Weights of a small GPT-style language model, trained from scratch on English Wikipedia: rotary positions, no biases in attention or MLP.
Each number is 200 + 20 x the weight over its row's rms, rounded and kept within 0 to 999. Layers, rows and columns count from 0. The size before them is the row's rms in percent of the matrix's.

# layer 7 attention query, 128x160, rms 0.144, rows 44-87, columns 0-159
098,233,199,169,192,203,192,191,201,182,203,219,199,208,180,195,221,221,176,213,210,216,235,161,207,197,194,184,223,221,205,191,243,207,184,175,190,203,164,210,218,212,216,190,133,185,187,192,186,200,215,199,184,247,175,185,166,176,228,179,185,197,196,192,197,177,191,190,198,173,171,190,210,190,194,175,208,201,187,168,173,238,181,179,218,202,187,185,208,183,188,237,223,210,195,199,210,190,237,197,220,186,184,201,201,189,200,133,181,201,180,187,178,220,201,222,165,212,191,182,198,172,216,226,195,173,197,197,193,213,196,203,198,198,204,178,207,164,203,230,199,222,158,178,205,155,189,199,174,177,184,198,210,199,206,229,219,202,187,245,200
099,223,187,229,184,175,207,211,208,206,219,189,189,205,200,194,201,146,221,171,197,193,215,181,206,218,198,192,189,190,192,171,202,175,221,187,210,195,227,212,180,217,217,185,196,167,208,184,203,179,205,177,179,190,161,197,194,199,203,205,189,174,195,198,188,225,159,201,206,198,180,197,184,199,230,219,201,216,223,236,189,181,198,223,170,179,216,163,204,189,169,213,240,161,172,178,215,217,193,217,206,201,154,232,176,190,186,200,197,197,207,206,223,214,206,225,187,248,220,203,211,189,188,194,190,256,241,230,200,216,166,179,224,189,222,169,215,205,189,155,229,182,185,200,196,215,202,160,179,208,195,202,188,203,168,193,158,181,209,204,190
085,182,172,198,181,185,196,200,225,179,180,207,186,201,193,200,198,156,220,216,195,174,179,228,231,218,165,199,195,212,204,245,201,226,193,190,175,213,172,203,219,196,189,202,219,181,196,198,201,206,179,212,209,148,187,174,187,211,200,194,198,230,194,204,208,194,170,225,236,228,213,197,166,197,190,212,185,204,232,176,166,188,223,209,201,227,210,195,188,190,206,209,260,167,179,179,200,246,193,182,179,177,164,203,230,175,195,218,179,192,187,209,178,211,188,171,195,206,203,181,189,188,220,208,224,188,205,190,209,187,201,214,193,215,247,221,205,185,182,217,243,192,170,185,199,194,201,239,199,223,198,226,172,167,217,219,240,212,221,188,224
095,206,211,185,172,215,211,202,174,163,201,256,176,180,210,223,214,223,193,233,232,198,194,204,205,198,217,227,222,217,187,233,182,212,215,146,208,244,201,182,204,200,193,211,195,229,190,222,196,208,225,190,200,223,223,189,181,201,205,207,200,206,204,179,215,224,222,218,208,179,199,196,233,204,201,237,202,216,220,194,212,191,183,209,167,171,194,221,179,201,221,211,234,228,215,163,201,220,216,165,184,179,186,247,235,193,179,197,185,172,189,211,179,181,209,198,191,179,163,197,197,208,199,210,190,167,195,204,173,212,154,165,175,200,231,170,208,218,207,197,210,162,188,224,190,215,218,180,202,232,195,208,173,186,192,226,199,180,218,176,206
085,213,200,195,205,179,196,241,184,191,193,216,194,190,205,189,176,193,233,195,193,210,200,192,189,199,193,196,171,222,205,191,227,186,212,173,176,197,172,203,206,207,193,200,251,237,192,166,178,192,190,204,234,194,155,248,200,205,214,158,229,169,209,221,190,192,211,220,204,178,187,191,218,165,195,208,231,218,162,222,216,227,206,181,195,206,180,220,209,231,228,188,182,235,200,155,193,175,233,239,181,189,182,163,208,192,163,181,210,213,193,198,206,205,171,194,202,212,180,221,195,211,231,177,182,219,226,204,197,208,199,173,203,225,223,207,201,212,242,237,192,211,205,188,177,199,177,195,246,192,239,203,202,182,184,178,192,197,199,200,188
089,222,240,213,175,215,173,210,195,185,184,183,189,204,198,225,189,219,190,181,260,166,229,227,194,228,204,198,240,186,206,208,215,256,177,196,192,199,203,206,218,201,211,181,201,197,232,138,208,179,198,217,231,211,196,213,186,205,194,206,229,220,222,193,187,165,205,196,198,185,195,213,242,232,222,202,202,200,222,181,221,201,182,175,212,216,179,208,196,188,169,163,211,170,222,192,197,220,247,207,191,221,172,191,182,191,207,218,181,216,224,197,216,187,222,200,189,224,210,199,171,212,193,212,157,171,176,192,173,212,235,230,253,194,190,203,184,227,196,195,209,210,197,195,188,202,212,202,192,210,211,217,212,170,209,205,179,212,211,192,190
089,206,171,229,140,196,204,188,183,214,216,227,244,221,194,185,229,210,187,233,197,218,164,211,201,218,188,229,191,182,220,171,213,184,198,188,229,233,222,194,192,203,204,204,215,195,237,214,171,220,190,148,203,220,202,212,230,201,199,203,206,211,222,207,191,218,161,209,182,213,183,210,208,197,176,187,211,218,183,196,196,214,196,222,217,229,216,216,185,196,205,177,191,168,195,191,190,206,171,219,237,215,219,209,181,196,198,234,177,184,218,195,224,185,196,208,160,196,208,231,205,202,225,199,207,184,192,214,194,221,194,196,207,192,223,214,232,236,183,219,179,256,216,191,164,177,236,188,204,231,196,166,179,167,203,198,184,205,228,218,216
085,206,215,166,202,193,172,209,208,223,180,193,176,200,236,162,200,201,201,214,189,200,206,210,208,193,192,266,187,177,226,208,219,200,190,220,202,182,230,211,195,212,205,194,201,190,186,206,221,173,213,204,199,186,202,168,204,207,195,184,216,199,170,203,217,208,203,217,205,157,205,193,205,184,211,203,192,211,232,199,201,191,196,171,236,180,203,216,196,196,218,221,210,196,176,196,168,159,195,246,228,199,244,218,230,158,160,211,188,207,181,228,171,149,174,211,196,197,205,176,182,177,221,195,195,169,184,174,178,199,209,209,221,161,204,222,170,163,179,188,205,185,233,199,203,192,164,188,197,189,162,208,240,195,226,174,195,206,203,193,191
090,217,197,190,218,195,221,205,184,177,199,230,168,216,213,198,222,207,217,182,181,207,192,189,233,254,214,220,192,209,219,215,212,197,198,224,191,147,216,188,222,193,205,229,193,200,225,169,215,192,190,172,177,208,227,195,211,169,234,184,191,205,204,169,218,205,189,207,201,183,200,215,215,216,207,186,231,223,173,212,211,196,150,201,199,197,195,228,177,195,199,230,227,153,179,216,182,214,190,130,175,168,199,194,226,177,164,202,193,203,214,172,190,233,176,215,199,195,208,210,170,211,201,169,212,201,194,227,188,169,235,199,203,199,190,219,184,198,192,199,180,184,162,220,203,188,228,188,205,172,203,209,220,185,192,216,216,247,210,199,188
084,190,196,227,211,165,195,203,218,243,196,199,169,199,208,203,200,227,196,235,201,168,217,228,194,229,199,208,247,169,192,230,187,227,216,191,178,185,208,197,219,192,175,179,207,212,216,158,192,199,215,207,198,206,198,202,234,224,184,187,173,198,181,219,217,210,208,204,185,204,184,193,200,194,218,196,220,203,194,168,212,173,203,228,204,206,207,209,185,214,153,204,208,207,202,250,193,219,199,204,183,208,205,159,198,204,169,235,218,210,179,212,165,228,250,198,192,211,220,182,200,166,194,234,184,187,220,216,230,177,200,218,149,207,225,224,235,218,193,190,210,190,199,199,234,205,166,195,202,179,217,164,190,201,230,176,219,228,184,189,216
086,182,218,211,210,207,200,201,187,226,195,184,186,185,227,201,217,235,174,210,221,229,220,152,182,177,196,190,206,176,180,175,208,197,227,173,232,204,216,206,187,207,224,206,168,201,210,184,184,228,230,181,207,184,186,214,222,229,197,196,166,216,196,188,182,209,207,216,223,192,191,181,231,191,133,195,180,189,196,211,185,210,176,201,199,216,210,190,256,212,207,247,214,199,207,194,207,212,198,216,180,144,242,204,160,179,188,206,209,185,197,181,193,206,190,224,184,211,150,208,205,196,146,199,199,210,216,160,168,204,176,211,195,190,182,196,227,208,189,179,183,189,199,202,219,219,215,210,202,213,218,194,187,228,169,207,218,183,206,184,201
085,247,214,195,204,214,204,194,182,213,196,179,202,197,200,198,224,211,177,195,181,206,210,213,206,229,204,214,224,208,206,157,199,228,230,197,175,175,193,191,174,203,209,180,227,183,181,206,190,215,198,167,162,201,206,192,209,155,197,194,226,244,227,209,221,209,210,170,196,180,173,212,203,253,177,214,198,190,180,169,240,190,195,161,243,195,221,189,207,217,230,205,210,212,206,191,195,164,222,209,231,184,177,235,176,195,205,206,221,184,188,175,207,180,198,213,215,197,157,225,186,193,211,213,191,196,165,192,198,202,222,164,181,239,246,213,208,179,178,202,191,199,220,218,214,186,201,224,217,244,193,220,219,198,208,176,215,189,209,186,202
095,203,207,256,215,220,207,184,175,229,186,223,168,203,197,240,200,160,188,207,214,158,208,193,212,190,205,207,208,197,203,197,211,195,191,241,158,193,198,213,167,201,203,192,210,186,208,216,233,182,159,161,193,218,203,217,197,189,189,224,199,152,168,190,201,201,221,195,220,208,169,233,206,199,172,198,190,212,172,170,186,206,187,207,195,222,206,175,197,211,205,182,189,180,205,180,193,186,208,182,171,181,227,189,192,192,205,228,201,201,186,218,179,237,195,182,234,237,212,215,191,162,172,176,189,198,200,191,220,174,212,169,205,168,200,235,208,209,236,181,192,230,205,175,187,223,201,230,210,196,206,187,187,198,206,171,185,206,201,201,140
091,222,203,192,196,233,163,200,209,244,193,204,213,208,196,245,220,178,192,189,206,215,193,229,233,171,185,201,170,148,195,197,178,197,220,170,192,204,205,201,207,185,215,217,219,180,239,240,209,201,226,199,166,185,202,163,190,209,234,156,194,189,205,200,172,176,187,217,186,205,240,185,205,193,204,178,196,235,224,220,198,214,220,196,199,218,191,197,208,204,218,167,169,235,194,192,205,207,187,181,198,180,203,231,192,219,231,174,195,197,193,208,229,199,211,222,211,214,181,200,185,216,219,185,176,171,185,185,213,201,176,235,180,202,222,219,199,244,204,215,198,219,220,179,217,157,200,155,185,173,214,205,165,191,179,203,183,189,209,198,218
084,208,193,199,190,196,213,184,194,207,189,215,176,207,195,232,192,227,204,207,217,185,209,219,242,229,193,213,226,170,224,217,196,188,240,197,209,227,189,166,230,183,172,222,181,186,201,208,188,192,215,202,183,149,176,196,175,199,192,214,216,199,181,180,195,182,251,200,222,179,195,204,171,206,189,212,171,214,214,221,167,173,208,186,213,245,216,183,195,200,189,189,193,205,185,194,208,199,247,204,195,216,215,171,207,187,211,205,182,220,212,180,195,148,193,166,168,205,189,226,161,189,172,189,195,197,217,212,223,237,227,165,225,229,171,181,156,205,206,206,176,190,193,214,204,223,208,172,190,161,220,193,210,213,211,178,179,205,209,168,194
101,164,237,199,223,204,169,184,199,222,202,211,191,211,196,247,194,216,212,193,202,210,232,199,197,181,165,217,222,172,209,193,179,202,180,172,180,198,187,216,179,199,198,193,193,208,219,179,186,247,204,218,177,210,187,191,231,165,210,230,180,180,188,219,211,243,182,200,181,183,182,196,186,204,193,227,217,230,194,216,225,201,200,167,213,147,193,254,205,198,221,232,195,234,194,200,189,175,195,233,201,212,182,215,221,201,181,202,203,228,210,194,205,192,218,186,148,201,209,195,238,204,202,161,186,199,200,190,198,194,175,190,233,219,190,208,202,180,188,236,207,205,181,189,195,233,201,205,226,186,204,252,183,214,159,186,197,221,194,196,212
090,217,172,190,216,177,224,157,142,202,218,190,211,167,195,181,222,187,184,205,194,224,201,223,183,212,202,191,194,209,225,209,212,220,246,187,203,207,156,132,141,193,215,172,187,177,182,209,217,195,196,182,194,211,201,190,217,246,191,227,223,210,222,193,185,184,181,168,186,179,198,187,208,189,212,201,188,212,181,182,182,207,216,197,165,205,190,210,193,228,202,211,198,218,199,212,201,134,183,193,191,176,196,209,225,218,186,169,199,179,177,186,222,230,192,199,184,205,201,186,194,186,188,183,179,206,200,190,235,171,200,212,203,221,177,202,201,196,200,201,199,196,183,207,158,208,190,192,204,196,194,214,167,187,208,185,209,208,190,256,209
089,200,233,210,209,216,189,204,179,161,197,260,185,172,234,207,203,226,212,201,214,191,221,164,177,184,211,217,216,220,171,193,196,199,201,201,207,217,204,192,202,203,212,169,191,200,169,225,220,193,187,188,182,210,210,156,164,199,211,176,206,179,219,239,176,196,180,189,180,195,210,183,177,172,225,180,185,165,215,206,190,196,167,204,156,203,217,227,167,192,171,176,205,213,192,206,180,219,215,209,244,210,205,163,229,229,220,209,187,197,230,226,189,207,218,199,225,214,212,185,189,177,237,203,211,177,230,210,197,208,224,186,200,190,184,185,177,179,212,200,195,183,180,221,192,196,231,235,220,184,232,214,164,168,176,207,208,217,205,177,205
091,197,233,197,219,220,232,199,205,212,215,193,223,254,201,226,221,219,184,212,228,197,205,164,210,224,194,215,191,200,179,173,216,201,211,198,164,214,183,224,182,181,203,188,198,211,209,183,204,207,216,182,224,212,189,218,186,205,224,192,230,211,205,189,230,189,180,208,180,231,203,155,195,230,184,201,195,189,240,187,176,213,230,192,216,170,186,213,215,215,239,203,213,223,214,172,188,193,218,210,189,198,238,214,195,256,254,175,195,188,246,189,186,182,183,208,205,213,202,216,209,191,213,192,192,182,219,176,187,217,213,220,201,217,206,250,183,207,215,161,203,226,186,223,194,217,236,208,221,211,200,202,222,243,182,237,187,209,202,196,193
102,204,197,199,211,205,189,214,249,246,221,189,194,229,181,178,201,162,167,182,200,192,209,204,195,186,193,171,213,188,185,216,209,178,197,219,185,216,144,179,210,209,209,201,208,180,214,189,191,164,154,186,169,231,187,210,185,225,187,182,194,228,189,203,184,198,238,183,174,206,181,197,241,162,216,209,191,225,163,181,221,225,159,238,233,201,177,201,195,195,201,215,215,220,159,213,193,218,193,223,210,220,193,184,221,183,182,216,176,204,190,177,217,191,196,186,186,195,199,197,211,175,184,213,206,163,170,191,193,202,224,206,216,202,181,235,200,215,238,212,215,217,194,180,205,188,180,177,201,223,201,227,234,195,176,207,194,193,195,194,240
096,214,193,217,186,248,195,184,216,203,183,171,198,187,194,223,219,190,188,183,230,216,205,162,233,208,185,221,228,227,196,167,209,210,200,192,213,229,203,200,203,191,192,163,222,177,210,257,220,197,194,186,222,180,198,191,186,200,249,155,191,205,183,157,171,170,232,209,180,221,223,190,201,191,192,185,186,197,192,173,193,205,180,228,227,220,208,227,178,204,191,189,213,191,186,204,176,208,193,201,179,210,221,174,200,200,164,188,161,215,216,216,180,235,228,196,187,198,183,218,208,204,200,195,210,214,209,186,199,221,194,241,203,203,223,220,188,205,211,222,183,189,194,229,170,186,164,225,208,168,213,178,202,180,185,231,239,217,231,179,194
099,196,173,177,192,176,227,156,168,213,188,218,192,182,196,166,180,190,183,183,206,220,153,203,215,203,223,198,210,207,170,176,227,225,209,195,215,191,194,220,207,231,219,186,178,215,199,191,186,210,216,219,196,190,235,190,179,178,158,203,192,190,213,220,226,206,189,176,213,186,226,237,196,206,198,211,217,182,213,234,219,203,219,226,191,189,187,201,231,215,157,189,168,204,180,186,203,205,177,183,182,221,225,181,212,196,153,213,222,180,225,144,186,205,171,195,226,228,199,205,190,202,215,209,201,200,203,227,163,220,192,161,188,184,203,160,207,210,196,190,184,186,217,224,213,189,258,205,198,201,213,199,244,226,190,208,186,217,195,204,204
098,204,207,189,189,186,198,207,175,198,202,178,255,189,192,206,158,205,231,191,208,246,239,179,221,181,232,224,187,204,188,191,189,210,195,213,201,170,183,222,160,210,205,219,171,168,171,183,211,193,199,198,159,183,204,173,217,218,202,192,193,199,194,212,225,214,218,193,183,214,194,212,184,174,190,231,237,204,155,195,202,184,213,241,222,219,193,208,194,221,178,215,205,174,205,195,223,202,213,209,221,200,194,186,218,192,208,197,213,220,205,147,195,211,179,172,166,215,203,217,166,213,175,214,197,219,208,206,219,202,185,230,189,172,167,154,195,180,212,177,185,187,232,190,206,202,193,176,172,211,225,220,216,186,173,159,164,199,208,190,197
098,183,204,211,186,196,229,170,172,136,170,185,204,220,173,180,179,184,173,205,203,217,190,181,178,212,206,190,173,205,210,188,195,273,191,188,196,198,193,216,149,201,191,215,186,212,192,221,183,245,229,193,192,225,189,172,217,169,188,194,214,203,209,221,211,190,206,189,230,207,215,230,202,189,200,217,194,245,183,201,189,182,179,202,216,159,198,203,201,180,234,188,233,215,198,199,190,181,194,192,209,176,196,218,199,231,205,198,224,196,211,205,169,176,229,210,204,189,196,236,199,202,206,230,189,176,180,223,177,223,170,202,172,225,200,178,166,211,222,180,206,192,173,197,191,188,188,213,225,191,204,203,200,167,187,214,241,228,221,187,202
095,169,180,228,183,216,194,165,185,191,178,202,174,221,184,220,199,200,171,209,194,228,223,184,246,202,184,201,180,240,185,227,182,233,213,206,215,211,161,214,208,203,194,215,201,214,207,222,191,229,254,204,201,205,196,195,204,213,199,178,179,220,210,197,192,202,206,198,229,207,232,196,201,189,232,152,185,213,176,181,192,198,197,203,212,204,215,206,208,188,182,213,225,210,198,194,158,205,229,199,198,174,229,206,206,216,215,192,230,188,188,228,205,184,234,193,221,208,193,201,160,198,162,246,184,188,189,187,194,205,205,233,173,240,206,238,172,216,200,185,218,199,170,210,172,195,170,185,189,202,182,191,173,216,187,161,215,225,231,187,228
129,200,236,129,213,199,247,219,229,238,225,197,228,178,210,205,188,185,217,181,204,200,181,163,201,180,204,226,194,183,178,193,199,175,218,222,201,212,160,208,209,217,197,192,190,169,187,199,206,229,201,208,195,193,208,220,202,235,181,191,229,211,213,168,207,203,179,211,186,214,191,212,176,190,240,217,197,201,232,199,199,191,206,227,203,217,218,192,212,216,170,228,202,171,153,190,197,221,199,219,186,187,187,158,224,191,199,247,182,189,210,184,205,234,214,208,225,200,208,234,182,220,179,210,173,234,199,197,184,195,176,181,230,180,191,204,202,187,194,203,153,142,187,213,198,205,194,209,175,204,193,218,182,196,204,204,193,195,184,186,206
133,236,213,168,241,206,221,188,247,202,229,207,176,194,237,244,198,186,226,230,196,200,199,172,203,205,216,214,236,168,183,187,228,167,206,179,185,199,201,218,178,174,183,202,207,199,179,211,184,178,183,201,192,247,191,224,164,203,216,177,227,197,178,204,220,189,191,239,195,180,179,206,172,209,224,189,222,192,234,213,211,174,165,210,187,194,205,180,179,215,215,187,198,215,204,224,224,206,207,175,197,207,186,214,210,182,214,195,190,194,188,198,189,188,188,204,189,190,185,182,192,187,197,196,192,173,198,245,212,205,171,198,209,195,194,185,211,151,182,209,247,178,204,196,219,209,234,210,221,216,217,214,226,237,182,229,235,229,186,191,178
115,179,212,241,219,204,184,179,240,220,198,158,211,180,181,207,218,148,216,169,196,201,241,220,171,175,184,225,213,197,194,188,204,190,162,187,194,193,194,206,169,188,200,183,205,218,177,255,204,211,207,182,186,186,212,172,196,177,227,207,189,166,216,169,191,195,183,197,207,175,183,174,205,177,241,210,228,185,210,191,215,193,217,173,198,189,225,194,193,154,192,174,235,211,201,163,202,207,204,181,220,177,191,227,232,198,196,215,202,207,172,201,208,217,180,168,174,195,173,182,165,162,214,200,165,192,192,175,200,164,194,182,200,180,210,203,175,201,198,212,199,215,180,209,201,202,201,214,184,208,201,202,195,187,207,214,238,198,205,178,160
119,189,202,198,237,215,217,205,218,184,182,157,202,207,195,154,202,229,210,209,158,204,217,190,183,167,198,139,200,202,237,214,204,184,192,217,223,204,216,206,214,240,196,233,207,163,166,208,220,203,208,227,171,164,225,214,202,208,233,223,171,183,203,206,184,179,198,175,203,202,212,191,214,188,180,214,192,239,216,208,192,219,194,203,199,232,183,241,215,211,161,216,176,228,179,177,212,197,181,198,175,214,211,182,190,201,202,231,213,194,196,208,195,214,208,201,194,226,194,176,190,200,218,198,203,181,210,192,199,179,229,167,253,176,223,212,183,185,191,171,192,207,213,206,214,183,162,219,199,186,211,192,222,205,216,165,166,184,213,181,186
100,189,185,218,203,198,204,191,186,209,197,197,165,193,217,209,229,169,212,157,182,196,207,200,184,177,196,219,189,180,217,237,218,190,186,215,222,221,206,183,203,195,209,180,202,220,206,222,217,194,214,218,203,216,188,173,200,193,199,209,170,176,158,206,192,196,199,186,200,230,209,209,247,190,203,225,170,205,223,227,200,153,183,188,237,203,200,182,187,202,213,220,217,185,239,208,184,182,180,193,199,216,201,191,214,221,224,175,181,204,174,170,223,162,198,200,188,174,170,227,197,186,232,192,203,207,200,213,234,146,217,192,222,216,158,205,239,205,145,186,182,181,187,198,180,213,152,169,181,214,197,186,216,222,215,227,188,190,177,202,174
099,206,203,231,206,181,213,189,214,191,204,204,255,204,211,213,203,187,205,180,171,213,154,208,162,203,200,216,216,191,192,209,213,203,200,234,197,218,193,187,222,179,208,205,206,217,165,212,214,212,192,229,197,194,182,208,189,247,183,177,209,188,208,206,183,208,197,178,193,187,194,179,195,178,238,210,239,240,189,188,206,216,189,205,216,207,177,245,187,239,219,196,182,171,168,209,151,206,201,176,218,238,167,200,190,190,177,223,211,173,235,227,212,179,227,192,208,198,186,180,199,209,183,230,205,202,214,203,196,169,166,232,184,198,196,223,207,191,188,223,236,230,220,223,209,225,187,213,200,169,184,176,201,213,207,187,152,165,190,193,186
097,207,188,215,203,187,205,220,228,206,217,199,187,196,183,204,180,213,218,197,195,251,191,186,194,190,202,208,155,208,194,183,213,210,215,173,225,217,189,212,239,194,188,215,168,228,225,237,210,198,176,190,184,147,216,172,215,205,230,235,204,222,240,207,203,207,177,204,200,202,189,188,201,196,207,204,218,193,193,221,206,196,223,171,202,190,195,203,212,229,219,198,176,214,184,191,186,186,188,192,215,178,188,208,177,244,254,217,183,180,197,201,194,199,196,201,219,176,202,190,224,231,207,186,202,158,189,174,234,206,191,193,247,220,237,164,175,205,210,217,160,212,232,197,183,178,230,182,217,189,208,202,185,172,180,161,204,234,230,215,185
106,214,226,191,199,164,188,195,226,225,242,205,220,200,197,180,188,207,207,213,195,205,225,198,204,230,187,205,217,223,183,149,192,187,246,208,170,177,200,240,170,204,215,246,184,172,174,234,212,199,176,225,219,220,189,207,193,214,222,195,231,201,220,184,205,192,178,203,183,193,203,201,235,224,193,233,184,209,221,207,192,196,218,195,203,186,208,196,206,250,181,151,218,176,179,230,216,201,167,210,214,178,153,213,199,174,161,183,197,226,214,214,207,182,221,191,198,219,224,222,210,209,191,205,166,245,200,189,211,177,208,180,190,176,186,194,208,193,197,216,205,177,231,174,198,212,203,176,203,215,206,170,203,219,216,212,168,214,182,210,205
112,209,185,154,213,163,224,186,224,187,283,206,199,185,195,230,177,205,192,167,207,192,205,193,217,191,174,217,201,176,204,145,204,209,205,232,169,188,206,192,168,198,224,203,200,233,225,194,214,190,188,199,160,210,201,195,167,221,178,181,193,192,180,221,238,208,182,182,205,173,171,239,212,215,209,179,195,174,194,211,211,218,185,221,189,202,194,221,211,164,206,208,221,178,194,195,188,193,170,211,175,238,193,169,190,184,227,225,248,184,202,211,207,200,188,202,196,196,206,197,209,196,208,238,203,181,201,232,191,213,230,175,206,215,216,213,199,185,190,205,157,205,212,196,232,182,188,198,200,228,211,218,209,188,219,184,177,192,212,211,212
114,202,228,179,229,207,225,195,240,207,224,194,229,172,210,201,171,210,170,190,217,168,179,203,239,208,173,176,208,224,229,220,214,232,191,178,212,144,162,184,195,187,191,202,173,211,204,219,209,194,205,170,212,202,197,198,216,170,207,213,227,198,194,199,195,233,197,237,226,215,187,216,215,205,231,225,203,240,178,176,216,208,195,157,211,198,213,196,216,212,229,229,199,188,184,225,203,166,192,184,166,181,222,215,168,227,203,205,202,206,204,195,191,180,205,161,184,213,165,169,215,225,185,189,190,206,224,180,194,217,196,198,202,205,210,214,231,197,213,224,205,208,193,229,189,185,186,219,197,221,237,192,216,209,184,225,200,196,200,166,246
105,185,205,231,203,174,177,184,216,194,163,182,197,200,182,237,231,194,222,203,204,186,201,177,201,201,178,185,200,197,178,202,234,177,178,209,186,206,198,189,196,179,188,166,199,231,199,204,222,159,172,192,210,163,194,206,226,175,186,237,184,205,215,224,213,189,208,189,187,191,224,241,214,212,183,224,207,202,224,218,171,181,183,181,212,197,176,204,182,176,178,200,186,206,185,225,213,175,152,211,213,211,195,225,199,192,203,202,191,198,205,200,174,151,247,195,200,175,211,210,191,216,229,221,194,177,185,259,191,230,222,203,180,171,207,172,183,205,205,212,202,182,220,218,194,176,232,170,235,210,194,170,213,163,192,194,201,196,223,198,161
101,237,216,214,204,208,225,205,212,223,172,196,207,198,181,201,188,203,226,199,209,208,170,227,231,231,216,206,215,197,225,189,192,193,181,160,230,190,219,234,181,221,214,184,195,202,200,188,177,211,190,169,201,188,231,188,211,183,215,195,193,179,215,186,226,207,223,198,239,197,220,228,215,217,220,195,251,210,201,218,197,194,194,242,186,185,205,183,238,207,225,204,193,168,180,222,213,195,203,206,199,223,253,176,193,212,170,206,203,213,195,161,188,207,209,204,208,208,205,198,172,203,217,210,174,230,205,198,174,218,193,219,200,181,225,190,199,216,246,195,184,188,202,239,245,199,226,211,196,196,249,190,232,183,189,212,143,175,209,185,220
110,186,206,200,220,138,182,226,198,212,215,215,216,198,226,203,215,215,193,207,219,222,214,200,198,140,182,189,181,181,199,223,177,177,183,208,178,193,186,191,200,232,206,190,195,197,186,158,225,132,170,187,181,197,184,210,189,202,191,242,208,197,193,233,192,167,190,210,243,214,186,191,171,180,188,241,241,174,207,196,201,194,225,229,214,241,195,217,167,183,187,218,187,192,217,204,202,224,210,193,206,187,178,219,214,205,217,200,208,199,214,185,211,209,182,195,196,212,228,212,213,219,193,200,216,191,201,197,224,213,220,209,195,181,166,212,224,203,202,193,210,194,193,158,219,209,170,199,178,221,212,207,227,212,210,211,150,165,230,203,188
098,220,211,217,220,179,189,214,193,217,206,197,224,220,186,197,203,175,200,182,192,197,198,231,161,173,191,227,208,231,193,202,165,178,209,220,210,213,214,190,211,176,194,186,181,210,186,224,243,206,225,225,186,232,206,157,203,224,200,213,203,184,164,243,177,212,203,207,182,161,211,198,218,185,213,200,219,201,162,185,206,213,196,197,207,202,215,184,161,222,186,180,194,188,204,179,205,197,200,228,220,202,192,222,206,230,258,216,229,223,183,246,186,189,212,220,194,218,212,184,212,170,163,234,198,214,176,180,191,217,236,234,208,187,175,183,197,221,208,196,203,184,199,222,254,221,190,177,182,175,221,205,217,222,213,174,200,170,191,195,190
093,205,217,197,193,174,190,211,177,194,222,193,234,195,187,180,177,192,219,126,210,217,174,183,192,201,226,237,196,195,194,163,216,194,193,183,174,229,211,191,213,181,199,162,202,155,198,175,210,219,172,195,155,192,204,207,197,182,208,176,195,185,200,190,212,194,188,203,203,216,170,219,173,195,224,271,231,198,205,191,209,180,191,230,189,213,203,197,189,205,201,189,177,198,202,171,201,191,157,211,201,207,229,162,251,176,192,195,217,172,225,200,203,245,191,235,197,209,185,189,182,208,213,205,177,197,211,224,205,203,185,204,182,195,205,231,240,187,215,215,177,192,214,188,219,196,187,189,197,196,203,194,199,184,243,223,180,209,206,190,179
112,221,213,196,201,187,200,193,193,142,258,187,206,150,231,203,205,210,219,192,198,205,187,183,209,187,223,199,233,179,195,208,231,242,182,181,190,235,185,173,192,194,213,213,196,186,207,228,190,224,189,168,190,183,175,200,241,185,237,175,158,200,184,219,201,203,202,194,200,184,208,222,225,174,195,224,246,231,180,201,217,189,190,199,220,187,194,195,211,196,202,190,177,190,237,204,207,188,189,197,213,205,221,206,214,193,180,204,192,197,182,188,189,218,197,213,190,217,204,200,215,239,215,227,219,187,169,246,222,215,157,212,178,200,181,221,188,187,226,220,194,226,164,169,216,197,198,204,204,206,202,202,228,164,206,209,198,234,235,183,199
083,211,171,233,203,196,203,196,206,170,167,197,200,203,197,221,182,185,186,221,172,236,227,199,231,179,163,220,184,219,186,179,234,226,165,184,206,238,197,210,168,233,204,199,194,205,185,221,183,197,209,191,187,200,184,175,209,197,215,203,199,205,184,197,207,196,187,212,229,233,254,212,225,201,194,162,205,181,185,199,221,198,187,197,205,153,218,180,196,208,207,190,240,219,193,208,179,153,225,215,220,213,177,219,240,248,206,215,213,183,204,224,186,199,212,199,212,196,198,214,195,191,162,212,212,198,195,234,217,193,197,223,153,198,202,191,204,237,200,193,223,211,170,172,169,200,188,235,221,202,205,189,220,242,192,201,199,225,184,210,182
093,184,172,209,218,190,162,209,165,189,217,184,180,218,226,191,211,163,206,210,167,197,225,201,219,238,219,180,205,201,186,219,214,184,229,199,165,224,193,214,180,230,220,216,198,157,183,200,187,216,205,184,199,183,180,194,256,216,201,198,181,207,202,235,176,209,211,195,237,224,181,204,188,191,180,196,199,225,215,217,207,200,187,193,167,238,196,206,233,183,191,198,172,178,210,200,179,195,175,171,244,208,167,209,219,171,176,177,199,237,187,176,211,232,203,207,213,218,228,225,184,209,180,223,214,201,192,219,220,244,212,195,243,174,182,207,186,193,179,212,198,209,212,179,217,201,191,214,209,178,221,213,215,190,188,195,225,222,214,227,229
105,223,164,203,167,151,213,215,184,203,275,228,215,214,173,194,206,209,193,177,230,222,202,217,189,222,192,229,202,194,196,225,178,172,183,179,191,219,252,194,198,189,220,171,243,206,222,190,205,190,208,192,192,219,197,214,207,236,210,213,206,188,183,179,209,193,185,206,163,201,223,166,219,201,183,198,208,188,227,216,230,184,223,180,203,185,201,223,214,193,232,190,211,181,199,173,210,223,149,191,205,206,219,234,175,197,187,229,203,211,214,189,192,230,172,180,207,211,166,215,211,181,202,170,212,215,193,185,165,237,208,165,170,188,193,178,195,208,185,198,191,202,210,204,201,171,217,195,194,189,198,211,212,211,196,190,202,165,178,181,204